Part of a small language model's weights.
Size: width 96, 2 heads of 32 (1 for keys and values), MLP 384 GELU.
Architecture: RMSNorm before each block, rotary positions, biases on query, key and value, untied embeddings.
Training: 112M tokens, 6941 steps.
Each number is 500 + 25 x the weight over its row's rms, rounded and kept within 0 to 999. Layers, rows and columns count from 0. Numbers have three digits each. The size before them is the row's rms in percent of the matrix's.

# layer 11 attention output (transposed), 64x96, rms 0.266, rows 16-31,48-63, columns 0-95
096:488474543474526453502465488489510506485542535503488549496487404480491465519537497556523512515494474475468514495515475490504522488509528509508464511477503484531516471491438498493483485514511476515515493514473486461500485484481527489528510536484505509524511491478525484546454494476495500486
109:467490460500475524488546526496453504475477487490525513476528528489537526507539487492517553517530556468528510522480507493516475517480486516502480485489508493483473531497486483467482491460442489482528492499527493420507505532513498524504518494526500483493551475516499520496523484535543523524
104:495529506505502466480448484486527512575471511540485497476495480519497468517496499466531506513488484509492524506547533472456518508524461498513514490501502445538484503493502500435479446513501545480545494479490476497475541487524448502491501491492525507532510505525503467517484503458501494501
101:469520506493515491495499467514497473472520496463500505487488486445501490515488511478495508496483493484493445484469510519527520473493498516524462531520523535476581512559490488488509462533545504497488504512527527499464482528541444528509533506453534493526500484537506505508455525494520524496
097:461512503479534507523511536471510503486524517502497537434479464506518469470495504462520459494493520469492485535515540463513526502512486522497545457503522508551470524477502501484482515460490521500471502523498521437456475490495460509512492460516487498480492507492524513525495553482534486527
101:525483518490479504487564477477511531482498579493482483511462511495480506498485507526506501441539500489465467527509505541502461510497540518531480532530526501487476486516514481517545446506506487516490502507490505496500512531470484470514510523520480541481508461467546455479478495512495496460
077:505491474470505497559495491548474479485528478461441520524483501505502481500517447499496513537458520505537465472504500483510553526520514494491541546489487485501513481521468509516515490497482468546476506479484502484508490446482505536505497478463481477526477502481444456502469515498524486509
086:490473496514538476457478476478519528509463489511502479499498493518456504486509491505504528467501538506490539495507485501514459519502477485511525518493505486460503535464510519515521494528527486483516517518535487540474436480473550451505476433438473512469527503493524483498551497517504483519
099:495537523525550514502488450530532515501506496487516451499471483498517449495482516486520489452511507537503508511474539510486440477514487510469489512482483504502516476505527537536530507514543485504477535528540535494536512497477514502463537549507484525520460539467509482496491514484476530525
090:468498490490488477522510476511502513490510487481515512479453516487457539546513478505491487535485467527514469497540482522474560480497480493420524474475468448462505470509480528472483492511521492538511502508464502466527493474513505507503539502464510508502507510489528508480449478519449481499
100:537442483510532511492501502500517504483509489457488459513513511476489574466522477519506517440515504524515499512507510545491484507503547488493488488513502481482503490501476499508534481520484499500475470541562493479490475435468519472479524529517480495481499470468468489520459534508458490486
101:493475494525487539507479478474557479540500474452486487481500532522539533452474511525477509498539467504528465509471517528524482478522478502512519519519510467531498496515481547445497450464520520486472513520540511430516523521487502515485492524506473522488499492495474476493473504504470506511
109:472451432483492491532550486523531487490465492495509467484533521493483486455481484460500516531514454491496505507492538529519532525474472491515485513521463533464533511501512484506512511509493515492457509474500475498439462519450462496503484476483534520503496487483495528528513511452503478498
084:452461511496469496532456551506468482501500533514457494505502472488487481501507519452489521541448537477515537509521488468487460484502506534520511483511494484495480479519490475474465531466481509521519495509477520563474470499501481531515491501513485487440494526527506533516472484516540494524
099:490506531506536473476470475497452524488522491497513524528514514558482505494497520446505473519490559522463504498530502497504500478510475505478437489483476460497484522498549514475530501477518497506548549482443525421515493516521502492481488518484479493505498506500486480518489515515464498495
107:536496506521479538513473484536529493487504464476467529515537521513494489488488513498526537498477517557479489534512506469501492527495486500559489495471472527515508537499481507461464509451440502512536535475459475473506486512540516525508479494455471487476503499527466520477468498531527481513
091:537509503520496498483503541508471564528530480535490493449450498500519507499532514491481510540515505547498552517512533493452500482490467499502492447481474550504522449493488476487515495532502480509516508529506479501500486471542484545468498510491517546485511530510494555499499514496533497500
098:520482495515509497493485579498502501555524514519460504527486503484494480567509540490525484548515512526499504532521510470470493497493528493502530513518534558522504503496508491519501491503453537489555493520536468495499489444509524524456518506498486510515531475488518519522506510547501468493
090:469461519452472512498452506465463464473501510493464502503523522498491544513525471560486493538486537496454508469482517474558515523506496513529501508457491525501463527506479477516523558466480510492491521480494488537519482534515540523510511484472499502501484498490489506514525461527524495474
089:523448481509441493491514513549546483492478507493472515525533500485457477518465489484533525538507469482514501480510505460530536553529503505493505524519492468462550486500502493481500504519490516505489485466427501523512503511445479524499479541465535488490507503496521523512495493531501477483
101:510524537514498492490474553496528478489503501494526489497466470549495481477473524520524456476531486495503502524493476516501469532484504491492510530479488492494500540500484515463474497502493456506535496531549475438506529541473559477522475436498460490456516501479504473506527512493474510491
104:468526554507538492475434504560513528504512489488515510478497519498520545514517498562471489492465481502482509503538486511485495486506486506482559516466462482507490528450504497482475480471484520498501478496487492521520516422560489501503509507500497467516513499527495511512485518495484523535
121:468511492525534538467553527515509493505470482478536498489485507470517513482492511515506501546485547514493511526462531531488510467527507513468448520501521446512524510512559473496499493475478506514450546471489483464497498456480501496451531510545516500511472509473489514522532506486484493492
116:504479471501500524494530529497486500496513513480480489546513493491483485455479502459543496492459493486518450521488527513468520564476563512492517522515490520516541495465471451518546521504500492506463494496526464559476493462493523520442529509528501520484512489481501522514503521508515523481
095:509539472502456472500487512511479463480499509456494505485501515475510490530571544472476506510531504514503488480488507491548481476467511500485524535495526482573506519495468483517491518501516509523495504483505522524493500451509523487507543489466489515481526492527487497515461536564472449473
090:553538541507458500519490487486490491505530475535467514521525524499488487502412559456498515485517550460506490522531518487490514495481477516525495485499517536505533493489523470502489528509527500513528477461501514527488462483510523505518504537512508501459506498488527510521482501523508435506
111:537470512475507476505449493510554487509525502528485424506532474507512511485531510523460502467531478474501513530500551469513509497449518473533489483498463512541508490462444503491486474517507526490489499540470485464480521530521503476503518475548509500495510500492555494499487476496500505500
098:472482492490494552532520516507486506489550507501499490518489517499496493496475532511526530479473521542473486565525478517490468535506495525498482469482503517479502455528500509512529520539446447510499480506493512544517465476473483505539563517523492524522521447508530503494485475532483516485
110:509566502521520537489472487512524493533494533528522542487487493485507448531561512517537505501498546494482540483492492503470487508532494503482493497472558485505484505523518457506469527486521482504497515501502525549492498520488513496488428465464544486532477509508469492484513499506481469470
109:544499576506526545508504490435513533506507490517510483544508527496546523498499488550472502491519492470509532484495496477514512460494492501496501497526517487467534451483493485489498510499492476495528481496442534534559496475505521490532516540512505478497483505512512516478548521527493515464
098:497559514491489549544489489521526529504484493494505507530528563482503471500481464545502500491478498511547513492470470521479502497529538484525486474518504480480549484493491481475491467500524523496451489511471546517476527505492530501536486487447505476504465486468444486493472483468493488516
101:526485486496467521461499490495508486474535521514536490444509449482514497487513485538494508503503453516460545496473500526456486478484504505507496534487437492532504480482512480539515522509520524536497483494451504543508529517526532497496493482477491525477484493494536504507471481419485489529
# layer 11 attention value, 32x96, rms 0.289, rows 17-31, columns 0-95
112:503473481537469472509555502496521499534504492506466522470471472484457498493464487463504509498481514485459445470451494446501498492533512445478456504504487516522480502512510507504469487506536533500496477549485500521474533488519499516470511477533479518480495561535513536483519488509519518493
090:434508488538543493562521490498450501438545536480471513494490525539498465513495512523494493502479523516437504523481512484539487471448491520464496489519515487476517510524501501522489470499495477549502526507509521482510490522464500509486515493550492482489514515529498487528491505487465482520
095:466502530476468529501501459525486545526492523496467515503457486447516491550524465552541500458539512509480489461542480460483488527474509490516481514494520497533496524488516453476520507491485481490520530524521498497513478468486504520513487497458501511516509485480479465519452515526456530509
100:538485528514474494484529491491473497507492515503488525512518525509534484512455436460484501461543492533492500479535528520486491503483529546532502510465460503505504479527500524526441475550497475523527490511509490469472496506511525474522499495560497476523495524468508491467567488485501518513
103:489513516495489497478463516523537450487459448503536513521497489488470492479516525489485492503502451485481499476506489483517476503526491494488550560441494508482484473516562473456488484499527476500480520513491526497501546501485516486504513473507531490513472516542491541517491530545532464468
102:447552482510478552476507506513506518521521463513497515467500503496522505501530478519444498486503561473477516464445511540515491509490478478501472483523503510495519558510464521496532508538505545517502496507511446496490450529509496452501497514525500530464462493500491509477495514519523506515
106:516505483514463530529477497513498513511485513496525482518529501469506480545505511513468538536459486533452544505495489508499499488486515472478455480511508458535533518458453505448480521491503525490531502523489526497480490531535453552487497483506461531548496492507459533504489476475516486475
097:497513540480480459494506489513521472503460554511482492507502533499486507494543531548450483510485507476510495482528501522503506479499497478481472517459486496497452517486457463515486454479483503471543518447494514541475483499500442450523479445501503511517491482521474486530539496504518500505
080:522494492483505466490551454494493505490495550553467484508546502417509497522495511518508505520510510481494506507520511506493494539483473480466457531530527485454519535454524488499518485480529538527513464479507507506528487480492484493517536516524479500488500487463518511522502485555471468475
119:506510564508509488490495480490531473518462489506533491535519497476491527464454526494527535536483483455516527527481479470473505532495468515510488494481440460484528486490480484480474466465516511497491566514472472469490492510511489530499469500493502484529460499504503527526517453544519504523
096:476450498503511515482485457515495499494460491542495509509482479427497477519495523497486500504477532452484521515499497527487499544482456481484484490480481488476506526513545515477501485473470493472514509492501517505494477508507470532511536456531518439484501457539498511445502487542503558486
111:461539519513501497457478505529497544513499541419489531480496558507512518505485519537493490463544509499478471465478489513485505460530501480522506446545529507508493503488519499499526490500468490523493489483545502500492507496558549473507471485530515511492514469505512478489514516504502515545
100:491495498526493546483542525471494463526499510536516462494487492503525475505500521489550520503547456464487475535462492464543502471468508511504495517514547497459523486543515462502483527507491527529457445474500494523533502480499528519477535541506505501536491531487519507511477516488469485487
102:493506481512500498499495534446496481555481484488534516509519479500473510531565478499500527490508537503517504487529530547553492528518468520492529492518535518488485498487546462574520495485472504547490500472520530516516492537484506480500480516475527508525486518457511546509494512476491532500
099:517515447516554558512489508474470536525500487506551512516526524481502460510502528544473528499476497493504476467477531504500498470485502521465515491528471478518519481539498521517486493472500460497488535553512482484518472472465521498511511509489512521537517524513579491470496485531489511500
# layer 11 MLP up, 384x96, rms 0.236, rows 0-48, columns 0-95
102:467531528525477494454516514463449485504524468527481525542523456480456475537474475537498521557484482511473466487481464450497479490499508508530530462499514490516511459538488498515506492545498502483510469497532522492521482510513492455472470542487511498496483523495498520506536493493522481521
102:527526530496490464504516465486431469536471524497474488511545507475468542488501452464505530501511533491451507506498533469507479490520492467506528501533493507468465492509525526479554537512499459462497516510480492491489523493496494498494526515513530464473494466498444509488499501489477519453
097:554486501493481469509475483478509541541487522475494487491528500513536524476497536502514495484478501523491531521551506507492529517509495472499524464481484511437527527474518522529486534461512507539484502469500532495502523463486497484484478480524509508517513493525554534472546550512515438486
098:533485542533491509545525502520473496459525526535495501474478480520510497535456507498572520461418502514480459517521499514504519479547524481530489532499523489510509500487505488525543448488520501475485492469494527490503513479518524477525489467503520517485499508455484515480524489483502471490
106:468541474492476486490486479474508461483542519497471538501507451526475479511541513458501525507485437541490494497524506497508507513518500498492522496487504523482510481472488539518491529533473483496504496491508523504514490413487536508453467479534486502534489544528496498484495508465506449469
104:489484514479549508496527530475501495504498532484492528544513530492500488474523482495542517555505543503491525511495553490504520471485520473481500471525486551453532527510498479551494438514492476496547501478509493468486490513481492505536535520521482470529562510490510495509501494530533524477
104:512501503502510505498497515474494516510472440528473492494527528470478467495529525495489506507517502509494534528476525514551462508535519520452508500558499515511508525466498535511496496532508502493482475470515491474532453493549449487484464494531475507497523509450509550492479514451523480548
114:537501510498471535466501503478537518523495474538474529536526436519458445471497470489515495514512471496520487486524522544511471502533509477514504480497517474461505508480535518491516485515491514469542542498520525457495466495561508487504488486474484533498512504529532538509525513504502506547
086:496512499512444538480508515459511477505551490483519527525490483515482476512471525490508557485549513528539490512519539466483518493493531464562541508444478494496517487471509523506481483515478509484486506522474527472528482491465524465491527547525523510497526522528533517503489489485522472512
093:501478537472454467455474526490504488510536506505502501487523522508480513470467484477459481528462522495491479485483475472496535533490521463495548520482477522545475464552517490507544483504512475491503501508506470501496478499521465484481464508543518519509527513535510517550539503509452477459
097:536469462473526453458502539511522458542481482493529515468498487476503501542471501497506490497433530482507461508488523528471516470514514487468507506510514526506467486513504485457478513511512532495527477509509506476478485534510516480482498448517509504501490538554474540462485480527459472507
094:532473520483480485558525494511491500494511479491516484504514438512467506521500506507463498506494499524469466489516463488538457488460516503474489470479528544458483502517497470506482519456511535495487503494472492468497458490489537535465495522476496500473553527484518527452431499505482504516
097:544503424465486483435505499556492497478525480517501496533476542450519488526512538493484475485492516484510486515480538516516557476528496461519487524521521491503507547512500489535520555506488493498481514478515464489493535479527514500466513519525496475475517511496497501460478516512487480505
094:531519532483490506454545487484482470512489488535484503473461502448474490531483532509463478515508529506475477486512478504542548516499510508487484455472507474489485508458508506510523484536504516524505489439506515504489493564519450479512491516519532526492513466489507513512537441495489504540
097:515500481485490442501484500495481476464485542453509550431534518499489508466480494528458528495468474483460453449503453488471476531452533513538520506468486515459514493474494510531524522522499507507516526506525508504494480501509496485508495533499508485517507518496483451468491488472483507492
085:496474518534478509481501512520496509436466563506453509497484505499536521479539536504463480543455492485479457484525488460506507515527475553501490504504502532461518484495487463451534476541554506498520443511502487495470503513513498471514497502515485521530502528508467503501507496506488512495
099:511477527488483509479534558524491530504453492502485479466523536450452523489515484431492482487537527534460490496491502490516480492503498486487505499489498499506487514527481556487514500516501482510493458459492519506452477481455501478486489491493533463499489464530496486455465518485505468449
092:514519492502461495541484480493478517473513475508556468461533532488534486529493496519528522484471471464528478499485483468522495496490507547494510527538499475464541513459494473517550522552507507517489504509502501504493470505500518474456515533530513499488468473519491477513526445560500477500
103:463502476478456509516472477540506506475492502506502526486502501450514532505509520441516532520495548517521465488539501467468484547532474517522525451485493456518497485488496548509520500516521499511487493486496458490486522480531527499487460501504506472473530465547471511465489490518450483482
096:478506486530511542457523492511560509489488518502521554473518448491490494497509554478511516498533480506472527481514458511517515512482479493521497464527492521484477419518464527500549493509531494490454472543479542508520465517497506470489524490525507503526509503509493492479472495491481486532
089:479517471462517491474530532478508499509491503541498476493530556507469457454460508515471509483493448506497502489548508557498510492476504479472526483500511507459501487491528470483510519538482482485521498482526497494518477521488485491480487503508508526494497463505559576473468480475528510459
099:482476485480507519507493510555452465515469514524502487470514498534502460529530514548473515469486452525479476443524522499477520501492516501455492501485498453503440517503508516502497510511494553508499485515541505497516494448554493501481532503532534477468466478478515510496493531510498503471
106:467477515563512490497435471480516499500523517505496525515482458452508537453529490521509505473494473522518509505542493525438477513491509465478518493488479499535510525482485484509474491466517472502526488517535507483466471538496473464490474532491511520512491524518499524446514479514520539463
097:519495486504446492513497501521505520548506495555491499477528504495499502518488541530513471507489491521500486491513513533519525457501521464500454482459492475503562481467533492481520475540494525515491453490469499477510504568446480509474487487494502464529491490491501494438460493508509479529
093:533459508505484509473471518471503506492498563500502468489502471505472433513517465493488504478517459506463536440522519484502482446503531519477502529486517495535546485519513477507557478514522496488486482507472481516491502454504465478484494521494479504470513507456487528472468468480527484493
097:555444498497505500492472531490508484507514495522538535519512518539506504483490509487452507538504501495470537550486520527466481451497524444512534478506495503470529497510545472560508489494479492523533464501528528518526473500482524465531531524515497508490508476483499480508520465456504487505
102:502464482493508401508524527493530500504494524513512472510511484480460482473527492479524520506490503485553481484470486490498489486505510491503480534443531491469458461508465529484530545514503517472492521518517537447438471499476484515492517502508487527475530513515518510494466496487499493501
101:450498503498520545454500531493495450524551488488527474516508469551522500486512497486524586503452473526475514489509535518532517525502517514502505552512478518484497512507477480528536527507490454484494509481514508489494513495523515453500542527520487466490490512491468536517485498484526507513
093:500536512474460499518533499496515425471502469505519500511521488472475525491473479497463524504466522477509530501491510541448509503529485494540455505522461474466559471481489513504487483506486477464471478478511514481485450447495461496532496511481473465498477485497486514499494492517483462523
089:499495534478492494503516514498494552539514511557538471468509470481523485514519474515474486516474528485480511495502506485493516472507527508501472511463530519482491502530504478507495464443499484519525491523477466485453450483462525474536528506504488466447524517537533542485538469481510525471
105:496516545464457480503478461470485497490480546476503537469490486521454459484514496523487501495481493515471532466504464503499479494504473546500473486504460516459463545508552455518464494504519471501479485503545468532485474474530497463532511550546514503500499496485511509507490479513494506483
107:514503512511491505507475448458493534479511504479512519496489484523462480510509477532540513462469504519568500503513521469534568478503519491513480495490508519474537520532532477509491520532470519499467516470512493504508552498474460475502485537499521507498486488491525505528543491524457448538
105:506465490495467502512493522512538529499524512500487518439427474470527480524414529503533521461505498520501486541485519487522542491478484468465528532522498495466516507491515496529516470506513509500503484478461522498510515494501471501479491527522503504505512520496458491465436518498487480517
092:461517453471511534508536504516503509540503489520499541481445485470513440469534507510506500495544514520496502491523456489463473488522517508477476508449489507490448505513488498479525517532491494543521541495498497506474481508507497540482470487482535485509488457553482537489521524540507489496
119:508530524497467500477457507527482515530503491543471498518511513513494530466475468515503508494495458522536488497534516481491533493482503501535452508572520489488504480511513510501500520484544519512501542463546530486545516532533519494522494497462534495502488481491481509483486447549522455468
108:489519531467525483485475493490515536511515463519479518538507520461514477500524508488485539465482468528511497534519453452515528512515483478495514516506511486501510510521439536472492529482487498501473480509499445476526543499528503456481547508510495534537479496440512548513466505485503503528
090:505449499513512466454475545559512472495490470549509528500509478467533497464479536533479507483494546494496485467487530491551508463531552509502516520489535516487502466480527474495500505486507510537489508473517498525511502532549500513518503534473516503485501491495524549492519537463503498473
083:494425536504502547554497462473483482558476518522461492508555480495521502504505467507520479504476492495534443512496505481528487491527498490535538505473471478466497481518525479486480501488490500506509496499534518471453472479474501497504450464483516514506502489500522521528524483543486523483
109:480526513477479454510504475518461501519493464510513520517520501467520501472505516526504487453454465538530481534509496481535538517502502497496536491508505523487527469501493479496501526561548471506466507486512510490505526528493477527510499550445498443530462495517467482511450534496502483483
108:423480449527479504480474492465509532489437499510546516499536539494480448484500483483508531502498513485480492499494470512536493506536514512526464525521492510496478498509525507502496497540535513474487462527525511528499458519448485472494554506529489485504493491518498492497478472512465458485
110:481501493507467475506511516505501500470501545507484516486499479489510431515495508477481491486490510544522469501468528515490501483524534477464529481525459511490481490526462444503525539471531431512457519481509502484467550493536492505474467495447493540496489533464491502482472508495508478520
094:447516473530521467476499497506522514513491509491461515446477510473523467528547550507504482498497493539488519417480485462511508524530492488495484514480474522508513494503526525467494500513492524476511495449506514487487516546474516475532475504494555507524493529485498508490503480563494536494
098:485469477496522528536472500468519494501495498530479491535481492492519470499478491497506489535486502496545551440519489493441520485502454463504456490486466484443519469507517505460551500529502534516497498479491530453485516533495473507518508520530523507483499486497483516499540528478503442488
104:502459510495509505500516500476513455492472488513518485455523473459464499544460499477514487486464515493485481489523481461449462534472515517523482526500520505469513492526504519519516547473517471496517560474541476458490492519517480520516550519503470545485494508480496489507457516537500459492
109:531462517492498432534518487504518496481517514500463498502494481464478494511538498514490468520460450485533518501519470470512504531479496546497497492504513480462490499497500524458505522488454487489508494496492447445503504482502527464529503486549500419514512479501531486487504477481539475495
095:450507540481503484493460457464536431553511464528497507494491537511501485510438505488501499549510467511514530473516493513484503494515485505474462523493524503481457515475503489515494527556521486470466486496491482515486462492512508528468531523480485503471473513477496503485470491556500491492
096:472525566550496480499478484509472471494500487513509493492511515456492505486488518477488516484468483531490505469516495518519481462539509478487513518489465535462534500510501485509481492556522496507471507496508549499557497494487490526562528512486496509438474523506492454516510451498466463483
093:486491532474516545447513529481502514518447513456470490519504501518487490522483527533507511508479490512497471475514472493506512485535515491470523474501481475495491535491498469515469510496493512499568538479503534549518501505481548476504503517493490491466470462530530584464502532500511513512
102:498493553503480484509498477529496491512503518509443452501515554493509481539468508490476517529478507503537482500478500496472483470504528524527444469509480481482506479511492470483509499472509514504510531488531538442507524502511500473476541509488512467513467545442526519527474482545541499518
# layer 11 MLP down (transposed), 384x96, rms 0.324, rows 0-48, columns 0-95
103:433513484526504486483490552500463501506508469514462478500516473507451525522470485500477529517503511466530523508539523503496507495505495509530485489444503465482527472498501496458539539529473521478558506488547512498492474438497542503473464508483472520512478519501493483498528526506504514521
100:511516506505501522500467481510507474476499505486531464530477540463489506477492497478522547537511518541523495539478528464458467442491496497506485526498476511514461477539490503476477489460496457470478519478499448477520519485478514490511531498538523517486468469545491540539468521535490499484
116:496520518503510520518544497463536530527544485488509487446484504491460528524511495493483448488470524492501483443502526521449483523494443510482504453490511485507514509532510515512530491516525508540489512499518505461490502522543518528473487491501522527516481489525487459465495509558514470544
092:479470467482465461486495488480543518526464512505497501535460505538512489475483541512544521474514491492523505492461522519495477478489551505504540530520465516519512511499484487522518456495530461529540513501524470505484500568489524473492499517535457497510541480510530475546483492471481505501
099:438533519534491505532506467545505514521512509491475464516490524498505553530504498476493509508525504489470511500489477505494490495519503475493493517512524517520610492497494506513496529555515499459497454534532517502551500480522494506515479537486511486479500543510487505498475502482547506526
095:507506487534487472464528475512493474512477536543474538478525480515538460477527553524480491471497476499503458495500476461495497540518504494478490515500537485543502518510505513478489499531469516474482492496446501521474563514447488516486462497508535546467514490491498466530485514511466510511
100:537502502472489498508480490457510518492494499453420526496494471494488494501476496496508498517519496514528544518533485497522432483499484544479500562506502536503485512488496500448495505568481530507486497482464479495488516484525465468487521465501494482493477533509467480478488526539502547506
097:472481495487479523522525475502465473514528494482467543479533483513553510481489509513519467499510499485524489487472497487522485458487533471534497503501477503546492523477502552468522477467513461511502476507520465506508464512531483537486514490489467475451549485548531498511494479481440460489
105:427546483481527436479495489501496476489512529528545526472510467468497498532557516492500470511515484532510504494508484522532496522507504496499486474522512473467546504483504535509482526478455522485531534484512515495476507554481514508498519514531436471487524500500499508523530485506489519529
100:509523514488548492457525484540475533496490509492490474503523450492473473480501501483516523499510513483501467521523494539515505483503487492545518504470472481526511516486519505530468518492462478489500507472466487500516510497501497455503527458506543521491524489553509461580525494549443477488
096:493540464517513521504523513491515465495486505481512538507522519487513503478488516536528481507500508501509483512527538460520482522510512518547500485534502545494493518526534500455490512502518520552551514502504505475515474480472527499439532481474556523516470497487536507476487502545447452468
103:513487478486560463516469479461493517539516482527546503540477495470500518518468457498497466463505517479461473474492539476488511554480513500495509483554548493515472519540492510509515487502520473474520522511530490477549513522505514495477474523473458498522489547484534490532497497487502497510
095:469528486506525480499506499548549497528508464480482482514466502515503493500429494505516488525509499490460510513494438481466582454513533511538491503543507521492488528523507505526504531479533486474510510504536511494526477510526488470526485485486493553492506483481462490519487490512480522463
098:493540522513538474495512495509486461505490551502497468492470520512488466478543513528474489522478474459483472538487483495495530487469497529461558507500493480513502504506505501515549493478509494500465498492474465489514462488572478460526534513490536477529501463506497484512516444529483519529
103:511522436494528464482507494510483465514480521468441523512520530536481501479506499473449562532487496475505494533477501472482482490500507507485481508497538448517472491489469526502514548475473494506478521514478524484485496485489463474489462546496489451527550499491528482517507487479522500519
089:480503472496483521496493528523461496494460490474466435481485501530492526486481488511542492508508491485493463492518454501502516507500522535499518487465482517488491547502479502497514482542473449456530504468492399487485510456495521505497471511529509489507476498471528477490526532494523494474
098:454474467526497547526506452482470529518529484537505454486447533526480532509533493543515469514519435505507500459494522480496487466475488494463503500517458523464523512530480480514500544466507491510504490513467502482519505522489477503527513525483519536512482494520507526529532483499472474486
096:497475515511497509465506491518478522524487499555466536476498475535510496482500537495478462490457522467488464482502461464495510556509548507534505486509533528488499473510532515502501521450500539473488478492485502533512506493518492515484474493496462562489526494494544504480482523469470500564
101:463443489515520505514487524462525516500545499467478480504462528539533449512476570521482536545479503500476463489499510525492524494506483506491502489485454483521517504510533528536489501511514470488475487518500498526523478440518536521527504500536498456495485501520506529491480496553488510512
095:499513506493523513485473466555518514493520490497466510507488483462498547537510478499544524465502494455519541525464498503433482480521461513505489536465462542484455501526491559511506489529467494516484519506494484487523476522488511524493500558476509517522460523490526500505509480486463484494
091:482481511480517548488519484429493511532491507511522455543492517507545474493514508529524500564492453500534465475493495549469535489526472498520488489530527473525500499502510548449484474510484493514499495472511479467470504504463525495478520489496471545497488483521507458489500532481480503504
091:491499507480535537516496472543451526474509470517533531511552474489525443514510489508531452443485503532505520486491571509434493512482527474521483517505501476543480482514526535493512458515444486493504488506491491492492496512506527473479509500473466474497502504511510477503478494488522501505
106:466511521480481554516504451520508489500470522521453528496495488460489557539492521505503514463538454531447523505506543520504514476503479473499506517494557529508545521527490551512514510500517480487500500520533516518491469506496475522509514506521512472530509520515521509546469481506464468495
104:499472488530518499481506506498480567506493487524503516482530482479560466562471508508546515548507470492505510562484490487539494525494518490503446545511489469519469479483488474523500471489513500480533477506458466438531462504509490526477499491491502517518517499506471501481495479510489510473
094:519492493486529493509536487499499471493537491518539457493484504524481496560508510537472506512486524515518466502471571487517529469496497537448442517500501501535541495500489529523519463488531549499486507520465480469446505482499463488493502540506456502521522516509470501507519499519479517501
091:491458490477512509529495477542535513527528464505505489502508494469530514480534505520462491465496521514456471460537511491516540439507480511465537502473465506504489488518520478523495515554519514443479547494470494508472516513498455504484510491458505532474510513535494486536481539504528499498
108:506500498489495496542491506477518470466547503517488521464519486514548542468501511520521513535438490520507485459472520491486474522485519476480468569495538494508538510520482475499473495481539504479500488516525508447506488493513504515504505517468438491523474487472531465530529486504513467467
108:426499487505476510512500507517492514512492534462519523463499472475509491493478469508518495482496441490491505509492498483500493506494532514471498496495469492486604519480481462475560521481474502516475508464525485429482520481517494543503545511516495494508463521505503520494505512493505533508
104:506515476541488472481494515456446525464496486534500519516503499525479506480520495478512478476473494456508484483503519492490494486476507500508487488503499545555504481486520519550493557503503477514485504527451457494553516500476487527485535519534455472498451477555502484487512519481520547483
098:461523485499519517547536501536501504483486466509494512503507513525480470552513500489480475491534495489477511504489479488507476492507530485484525516486494445545523509540524512507454509495474505478502480475543540503521518485538546510528506447523526456502487479547502440479503549513496484466
118:520506502512497510482520513470499513493510522419492488505511496520411484498490494503513516479509544518526479511501483509473523447487474517505493470529519514504461498528517458496531469499507490542544530519501515470486508461549485479517485449546477522532525486500517473476502481475482512484
097:501457523480514531522510526436468525538483501509477535502505523508492520468527524479467513471494445503507495488492493558497504475471480510518482507508491498498481450510472513494535553510480494465517426516494481505497515450507488476489473498485569512475504494482499485503529463503497475497
101:514545500502540519511491473561468479490516507459509492488491507473480490462480525526556457477529492544510484479517513533497493482495545492547480499530514502495469500455484518497520520480465500504501497504440512502500503537488560516535539503467510492522503497512463508509494486490515562491
098:500550520525490508543496503483492507470477531505500520524470488478467481516506534517539497481486501479514476516511453514469464467512499504471505466505524512476543515531488466480496521459492493509480488524527463539470545512522458498491430522518457534442522512493488496521494516458483508486
111:546477533474440514444465496492475526517502518473481524540519505490507485481522503511441484512550517507480561496523457515506490530494511497509489450477543500515498497500484453477510501522505497507495481499494462546505528485477502513498494524487551514466519486461509459514496523501459510490
099:521506532478474503518520512488504472512467514500519483507551468547503449510474506520532471507451503457466484524530491498530472510501504510491479466483486470497509530489540520489527489501525540517518499475506507437512464475478485454435496477482490508463498498467510497500501496455529456519
096:485512508487499483484485474581476495532526502528479462499465466504490454522480489531493468502470507443504504501457498466471513516525484512467492483538460539493504516459486544500513487483516468519509475537488477498513487520544482477506520516512487532531493505540496522480489476533446486496
096:513551434507538478536509542493513478479519456537481485479554496512498499453469495520486457525502503497477446519529516496464521471509530470498516531494476513478489504503499523529501525497494526509471503518477525517500493561482513542521530542474501467493525500469484516504523505526508526493
107:495460482505497510481501476475541469491498485481527519523520426494493512498500505532447476484511493524505512441517517500494515476490527485538488506499504489474479543461493498540506464452508502485523537471489504540526492452505543516483521502501517531467539503551531512472493502544501518533
105:481500484482515461504530482525462494483549464486502489496498513495479549532488515505479504514471515529546491449518498499438492497464477492540473491498501481487453498491475510501516506536476524496534506519467472531476499543515470512519496527484506535521509523466468472466442518498484546467
117:482497501512508474446506507518480470492507513529533499496541473458454501521533510517495468508508508479502508534491476500524530506500485515498502534517515528528460516466486462527484476519458526517485512561442471490505489519478512509512507501538480488417538481522494541492505541506488478523
099:468488517512566521478510468474495506523492534507511491474491514505460512485485510520515483482471465483539494541522432505520507499510543503489476488493521493487483498499495465479507507492470522455490522497516517459506504498511493490442508430509544566512502545479479535483473489480478480489
108:541525476480535538519480548481480518497509466538507489501490489512511518465526442483481501514498500513514517495494522548478505543487548544547454509501464477495524473497536503513556464517535486473452495458515515500504502480493484547512513471455476481496516499534497497503515475486495507498
109:469517504510505511489556499514539510460504484462469481463494436508475506504456506479515547474497472496500457514480494497472441531511506516502494478505530495486534489525485518520461511502515507492489487530537516477520445507493518495505490497495451508518488464522542498489468579515517507496
105:514487505504528506479523442531510445478513518532500510518545521446481493544479463480484511508503511528538538508513496476514525468513489539498491519540492498488505513470540504486487533476460474497567495515513459487498510509477544515499447488481508500525522500513494474461523503521516457478
096:479465525476472459498491561532456480479506474488480481509528491516514507494537460518487511508550502505479528506507508531491554502460477505492501541518463511471508495497501506546518523491535466515514463499493472555482507482461469520517482515532477536478530481514525509496510510531505558484
101:532524508494524507478499495526467482491477486529493508503472521526427459527493472517482490479531494484488505504537492503494528519486479513527452503510512474463508482487457529475481528482452495522461495463511490539528512509486524469436490524509492519540490556536515503500479509542531483531
091:533476485482493492503511480478478505488516520493513512494480533538526472490514489524539519489501485494498468474464515516529433512540503512497489531500479487486493476511480520499483521539539486502506509510526507585497534458483471503473541515495505500528536462511515467497539492443521445467
095:487491525488482479504503482515507503472485505521496523474495536517474485539473489525524491475469461528519472495515476436478511509536511520524490529470504478492497545493518478501474461526495496487537494480552462418509519502485523482497521517487497532468478488543471461527455483494527471475